Weights of a small transformer language model.
Size: 12 layers, width 192, 2 heads of 96, vocabulary 8192, 6.96M parameters.
Architecture: LayerNorm before each block, biases, tied embeddings.
Training: a variant of SOAP for these matrices, 4496 steps.
Each number is 200 + 20 x the weight over the matrix's rms, rounded and kept within 0 to 999. Layers, rows and columns count from 0.

# layer 2 MLP up, 768x192, rms 0.134, rows 723-739, columns 96-191
211,231,198,193,209,191,167,169,208,159,191,170,191,224,193,170,204,213,195,221,179,196,196,187,227,201,200,227,202,176,192,202,227,205,211,209,160,205,180,198,230,163,228,195,181,188,224,180,200,216,190,176,203,199,197,170,202,145,202,213,211,189,214,175,225,192,213,209,185,192,215,216,186,209,221,200,221,197,221,205,199,178,201,201,187,183,196,203,239,189,172,208,212,182,192,199
182,184,194,179,167,226,233,187,202,179,165,184,222,235,200,176,200,220,240,212,175,198,191,171,202,216,194,207,204,230,215,215,197,188,183,202,186,194,183,199,208,212,206,218,190,234,208,175,224,199,236,204,180,210,219,235,223,159,213,212,192,188,203,184,176,217,252,184,190,189,257,236,182,212,199,226,198,190,207,168,193,213,184,230,238,220,221,220,200,201,196,216,177,195,216,195
208,193,221,223,185,229,195,187,250,176,210,198,189,207,199,204,168,225,193,239,229,211,220,203,258,229,180,226,207,183,179,213,223,192,171,215,165,198,196,194,206,190,217,201,148,209,209,172,185,189,211,201,236,206,230,200,183,171,195,205,194,179,194,202,200,245,204,200,219,207,207,207,220,175,208,205,206,202,199,230,189,178,196,217,199,204,222,178,211,197,204,210,202,191,214,186
194,188,211,205,179,190,197,191,207,144,185,222,186,226,191,193,193,209,200,187,204,194,200,169,193,183,197,212,191,186,161,227,196,209,196,197,196,181,151,187,201,198,191,192,195,224,209,184,191,202,215,225,194,188,187,200,190,221,167,169,196,211,205,204,194,198,201,195,197,190,208,216,198,217,195,205,201,197,198,226,164,205,187,187,216,205,191,231,214,234,183,232,218,252,219,213
202,203,185,168,198,203,209,200,174,180,175,187,208,205,207,147,214,181,208,177,180,233,192,185,197,220,180,195,173,175,203,183,215,200,205,203,189,202,172,182,200,178,218,175,204,213,204,190,196,208,221,174,184,185,183,184,180,204,186,176,225,188,207,199,219,181,213,206,173,215,207,165,205,232,186,212,237,183,222,185,220,202,209,209,185,205,232,224,196,181,200,229,207,233,214,224
206,206,191,179,231,170,202,177,156,219,214,155,217,228,184,191,183,209,193,213,205,201,206,195,237,217,194,208,169,200,188,169,196,231,201,196,202,196,167,197,198,222,196,164,220,231,216,174,176,221,206,217,196,170,192,204,165,201,231,200,177,184,171,216,196,170,196,209,173,186,190,162,190,220,187,229,215,222,177,205,230,221,186,226,185,182,177,211,204,195,201,180,219,193,218,185
201,169,226,164,199,226,211,215,208,202,232,179,175,206,179,168,176,196,188,194,195,207,187,192,198,178,210,228,236,218,172,232,202,171,191,256,196,245,178,220,183,195,201,221,210,218,181,261,226,166,202,212,192,239,211,185,202,192,190,177,224,196,180,209,200,201,259,179,185,212,205,192,141,181,213,158,217,179,225,174,220,196,171,190,223,211,204,205,215,185,176,187,171,180,174,221
224,191,241,215,196,193,214,222,176,210,200,198,212,212,191,182,194,196,207,187,217,207,222,208,192,207,193,202,193,232,180,185,201,218,203,184,178,208,193,224,211,208,191,228,178,222,235,216,168,196,153,180,182,191,167,205,203,216,230,200,248,235,193,204,188,205,253,201,187,170,223,185,209,209,187,239,227,179,223,215,195,215,186,220,212,184,199,208,228,214,191,185,211,186,233,217
211,157,206,179,217,201,181,196,239,206,218,226,236,200,211,151,187,176,208,188,194,210,170,208,185,208,186,183,181,214,205,176,229,194,202,210,208,197,222,211,215,188,231,185,192,212,209,209,204,220,230,220,185,219,188,208,202,196,160,230,212,180,210,202,210,164,185,216,180,196,239,184,200,203,194,196,197,197,228,206,207,191,226,225,222,181,197,213,194,215,208,178,201,190,189,190
225,225,161,200,234,204,202,212,197,197,197,177,221,222,177,178,196,196,245,206,189,193,199,219,208,192,195,218,164,203,183,195,211,193,192,182,199,243,221,205,210,181,204,186,228,197,176,193,177,197,214,189,197,195,191,155,190,214,182,207,189,163,247,187,213,211,195,188,190,170,180,207,151,207,207,192,215,184,223,224,196,189,207,203,193,202,212,205,204,200,195,198,206,211,197,187
220,199,230,211,209,191,192,197,217,189,213,223,193,166,197,223,213,209,223,166,189,208,237,216,202,174,221,189,194,204,198,201,214,209,187,199,195,188,199,221,203,198,224,203,201,208,228,191,196,180,228,195,188,201,204,182,243,182,215,209,187,201,191,193,217,197,220,185,217,199,198,188,223,200,181,194,227,213,222,215,223,181,212,197,186,211,172,206,175,197,170,202,181,201,205,239
182,201,202,217,163,214,202,228,198,186,183,185,192,222,135,214,206,204,192,204,219,202,215,170,179,184,214,232,229,225,238,180,204,183,226,217,218,188,212,195,234,207,154,196,238,229,181,163,200,163,199,182,184,201,188,209,188,206,209,189,212,225,213,218,175,188,222,190,185,193,190,161,234,202,178,208,233,187,225,202,203,197,180,193,178,168,205,222,225,241,197,201,214,204,217,184
229,187,184,181,208,218,200,179,215,174,226,215,157,185,177,226,196,205,180,212,210,206,210,187,187,179,168,217,219,231,200,205,208,205,206,212,233,222,193,200,207,186,201,208,212,207,204,206,193,187,191,201,186,222,213,195,221,228,207,203,180,201,209,205,225,201,219,182,173,227,193,219,220,189,207,190,213,189,188,192,218,194,200,198,239,211,188,167,195,202,226,213,211,203,167,185
218,191,200,199,191,195,191,224,207,189,193,201,193,193,177,243,178,213,206,194,222,178,193,186,211,194,185,179,202,235,220,205,180,197,220,189,200,209,196,185,187,188,202,186,217,208,232,179,177,197,178,164,207,227,197,233,199,213,183,189,199,216,206,209,198,204,191,187,226,229,236,187,196,191,166,189,213,188,205,176,179,177,208,186,196,215,230,223,169,247,165,177,184,203,215,223
197,217,227,245,134,222,192,197,198,198,198,220,188,232,160,181,163,225,194,177,200,229,197,155,207,215,218,219,194,201,218,201,249,182,200,204,208,219,203,160,221,176,173,183,189,191,226,200,202,209,202,237,185,189,189,250,171,206,200,192,212,202,195,162,156,200,196,204,222,196,202,207,174,184,189,221,190,210,199,218,173,170,185,180,226,211,209,189,199,238,212,202,197,243,208,158
241,185,197,206,205,224,191,197,184,208,186,212,241,193,168,178,187,216,223,226,237,204,200,192,193,161,199,215,209,201,197,189,224,234,193,206,184,195,211,182,182,213,152,208,162,205,198,199,155,169,197,192,165,185,181,224,202,193,196,212,205,211,212,230,212,226,241,180,220,197,245,186,212,223,175,184,243,189,225,195,169,178,198,191,208,220,161,172,217,233,229,212,236,182,206,188
224,199,206,205,208,226,201,248,192,195,217,224,212,227,221,166,177,210,196,209,190,248,210,195,225,194,205,200,191,220,192,195,200,221,182,207,198,253,153,216,220,219,213,162,194,198,200,206,188,202,196,239,209,177,174,183,194,193,183,220,224,182,184,191,210,190,201,201,182,197,177,201,236,184,198,177,180,186,189,186,217,193,221,206,189,205,203,185,190,182,207,175,180,210,209,226
# layer 2 MLP down (transposed), 768x192, rms 0.0901, rows 723-739, columns 96-191
209,223,190,223,198,216,216,241,174,225,191,202,198,216,225,177,189,203,202,180,225,170,194,224,194,173,202,220,187,207,225,236,203,219,196,185,192,206,229,203,193,227,185,200,202,195,189,176,232,203,197,210,200,168,197,218,192,209,239,163,196,192,190,223,210,188,211,201,222,217,198,195,229,204,195,193,158,171,182,184,204,214,203,209,187,195,173,187,195,197,207,218,203,241,184,198
260,178,179,235,206,186,178,230,204,208,201,222,209,148,223,176,241,193,222,187,206,156,203,170,234,178,231,219,176,207,191,193,225,190,244,179,182,167,156,184,258,212,193,188,185,164,186,187,207,212,180,193,166,186,182,166,223,205,211,171,195,203,194,222,188,181,219,181,219,198,212,201,222,214,181,236,217,193,233,124,182,196,182,223,212,227,205,185,198,184,173,212,243,183,220,211
156,226,187,233,172,170,215,209,199,201,200,211,217,202,219,188,213,212,200,199,166,206,215,165,201,226,208,234,218,172,195,189,196,204,224,186,228,182,168,214,251,232,225,199,201,190,200,217,222,243,184,167,208,177,195,163,207,208,181,216,179,219,167,185,244,178,189,220,237,190,207,240,196,193,207,231,171,192,150,187,205,181,197,190,214,183,155,252,212,195,189,230,231,195,191,227
193,185,197,207,214,192,184,187,226,197,205,174,214,194,217,207,180,199,196,208,205,192,225,229,196,216,206,209,208,183,188,198,205,226,197,179,189,191,218,195,177,202,208,181,191,197,179,204,188,220,226,225,206,221,185,240,189,220,174,189,191,194,205,169,213,194,215,190,197,196,179,218,166,191,186,209,208,169,205,213,191,213,210,183,160,215,225,203,202,204,200,215,198,240,197,208
205,217,202,186,174,258,185,189,162,186,192,217,198,192,218,197,173,186,196,216,212,174,205,190,205,211,201,207,184,188,202,191,181,188,186,219,194,207,211,179,191,200,193,185,200,200,205,186,236,164,196,190,217,219,166,219,204,223,202,227,222,190,223,186,203,225,221,193,225,190,226,164,214,198,201,233,209,198,206,202,232,171,178,205,190,232,236,173,211,182,200,193,211,163,187,226
184,235,195,200,210,229,181,224,212,200,212,223,191,217,198,203,166,218,226,202,173,219,197,228,199,178,185,191,192,259,200,233,169,178,227,177,197,195,208,231,189,210,186,220,176,189,178,217,232,205,208,190,203,161,231,201,204,187,203,196,220,169,202,200,175,216,205,202,198,189,202,214,207,218,224,181,157,177,227,196,185,201,196,197,217,204,207,196,204,246,204,163,213,194,199,173
235,170,206,193,195,169,206,235,168,196,182,204,166,223,224,194,187,202,195,210,173,190,225,150,211,181,139,222,189,201,247,183,152,202,246,205,182,160,216,185,178,184,207,202,204,198,162,156,181,212,207,192,193,230,201,192,278,226,227,231,181,215,173,181,198,204,192,221,203,176,205,221,215,199,174,203,244,172,207,193,197,216,221,210,198,208,213,180,214,185,174,202,235,245,191,183
218,208,197,194,188,222,181,178,187,200,221,200,182,223,204,219,177,171,208,205,204,205,237,166,189,197,208,186,209,185,218,227,182,231,185,166,175,197,220,225,208,190,185,174,202,204,191,170,213,202,189,210,210,206,181,169,204,202,200,225,209,220,208,182,221,198,195,183,177,206,197,205,209,201,226,207,192,202,218,186,212,203,182,216,206,203,207,215,175,198,187,223,205,204,170,199
192,209,229,176,205,163,190,195,237,187,218,166,244,216,164,222,216,222,160,199,160,184,199,196,209,198,196,193,185,217,208,194,173,225,176,156,188,199,231,178,193,211,192,183,225,223,202,202,205,189,206,180,169,217,211,220,176,214,204,168,202,189,213,162,199,203,133,192,246,182,194,171,184,200,202,187,189,204,176,199,231,208,213,199,210,222,225,182,202,236,200,196,206,188,179,218
220,213,216,185,162,208,199,203,204,249,195,197,205,186,208,212,198,211,212,176,222,193,188,207,215,233,208,186,217,204,165,202,190,213,208,181,198,232,229,213,189,235,208,182,217,224,224,196,213,218,210,192,170,201,199,221,189,196,201,166,211,215,217,185,193,205,182,210,216,236,195,222,211,203,219,194,195,197,167,188,195,231,204,199,198,204,216,202,203,223,188,201,175,213,218,205
157,235,166,196,205,235,217,216,188,221,195,211,216,192,208,176,199,190,196,224,190,228,160,177,212,227,171,210,200,207,183,219,180,185,218,193,188,202,225,207,176,185,211,202,185,186,165,208,240,219,198,200,222,198,221,212,201,204,207,202,245,194,201,147,236,216,190,203,193,198,233,212,183,197,252,239,141,181,205,199,198,213,213,229,208,223,190,192,216,184,207,179,187,164,196,192
186,180,197,203,204,189,188,187,214,162,169,205,196,202,209,173,220,179,216,180,217,227,199,200,176,200,196,195,191,200,194,209,208,228,192,177,217,180,208,190,201,188,194,213,193,185,198,182,220,197,200,224,206,223,198,203,222,183,197,207,216,238,178,207,223,196,182,186,206,187,175,215,188,163,153,182,209,194,191,203,208,209,202,216,190,187,188,232,190,196,195,207,202,239,177,208
204,221,196,187,195,187,206,200,191,195,171,182,154,213,174,190,214,193,217,155,173,204,202,228,195,226,211,213,170,178,238,184,153,169,166,232,211,189,232,191,220,221,208,206,170,191,216,218,187,234,197,230,226,177,188,207,202,214,182,192,205,222,196,178,212,163,181,223,200,183,178,228,227,223,182,186,214,185,184,176,202,219,207,213,259,217,179,154,215,230,234,200,186,192,221,184
197,212,213,205,252,205,213,181,183,200,215,224,220,213,190,176,209,169,180,201,219,199,205,217,203,212,216,200,151,171,210,190,234,195,219,197,202,214,227,202,194,211,202,220,194,182,189,199,216,198,211,223,186,191,188,186,206,173,193,199,203,200,192,169,170,206,178,189,167,232,180,221,175,202,200,199,175,203,199,224,183,223,185,217,198,195,191,190,192,183,222,201,197,182,211,208
217,233,167,230,222,202,193,179,220,200,233,189,260,194,199,191,212,242,165,199,207,260,210,226,167,209,186,233,201,211,243,214,195,193,189,209,224,160,219,174,191,214,212,200,207,238,197,154,191,207,159,231,206,221,168,183,212,180,218,197,187,173,183,170,174,213,143,172,169,167,198,191,217,155,202,240,184,181,185,233,227,166,245,212,183,183,196,194,189,252,245,208,161,225,163,194
209,229,235,208,208,199,167,188,210,178,208,192,202,210,138,210,223,180,222,187,154,162,192,211,180,209,198,191,186,188,197,221,236,194,226,192,224,179,187,212,179,207,236,202,190,193,247,210,208,189,198,215,171,167,146,191,187,171,229,198,216,228,205,230,214,189,235,173,200,190,198,194,168,182,190,200,214,192,226,188,227,210,196,214,220,188,213,189,219,210,185,195,205,205,158,208
216,195,213,219,127,179,161,183,216,208,216,176,168,215,200,228,200,172,212,180,182,180,180,216,203,205,206,252,195,197,219,209,171,172,173,228,212,226,210,190,192,203,200,228,192,182,174,178,186,183,191,194,210,181,192,259,188,227,178,154,203,233,190,216,231,185,157,185,185,227,243,227,155,195,215,215,211,179,198,199,189,188,201,159,259,172,197,177,239,188,204,221,174,219,203,210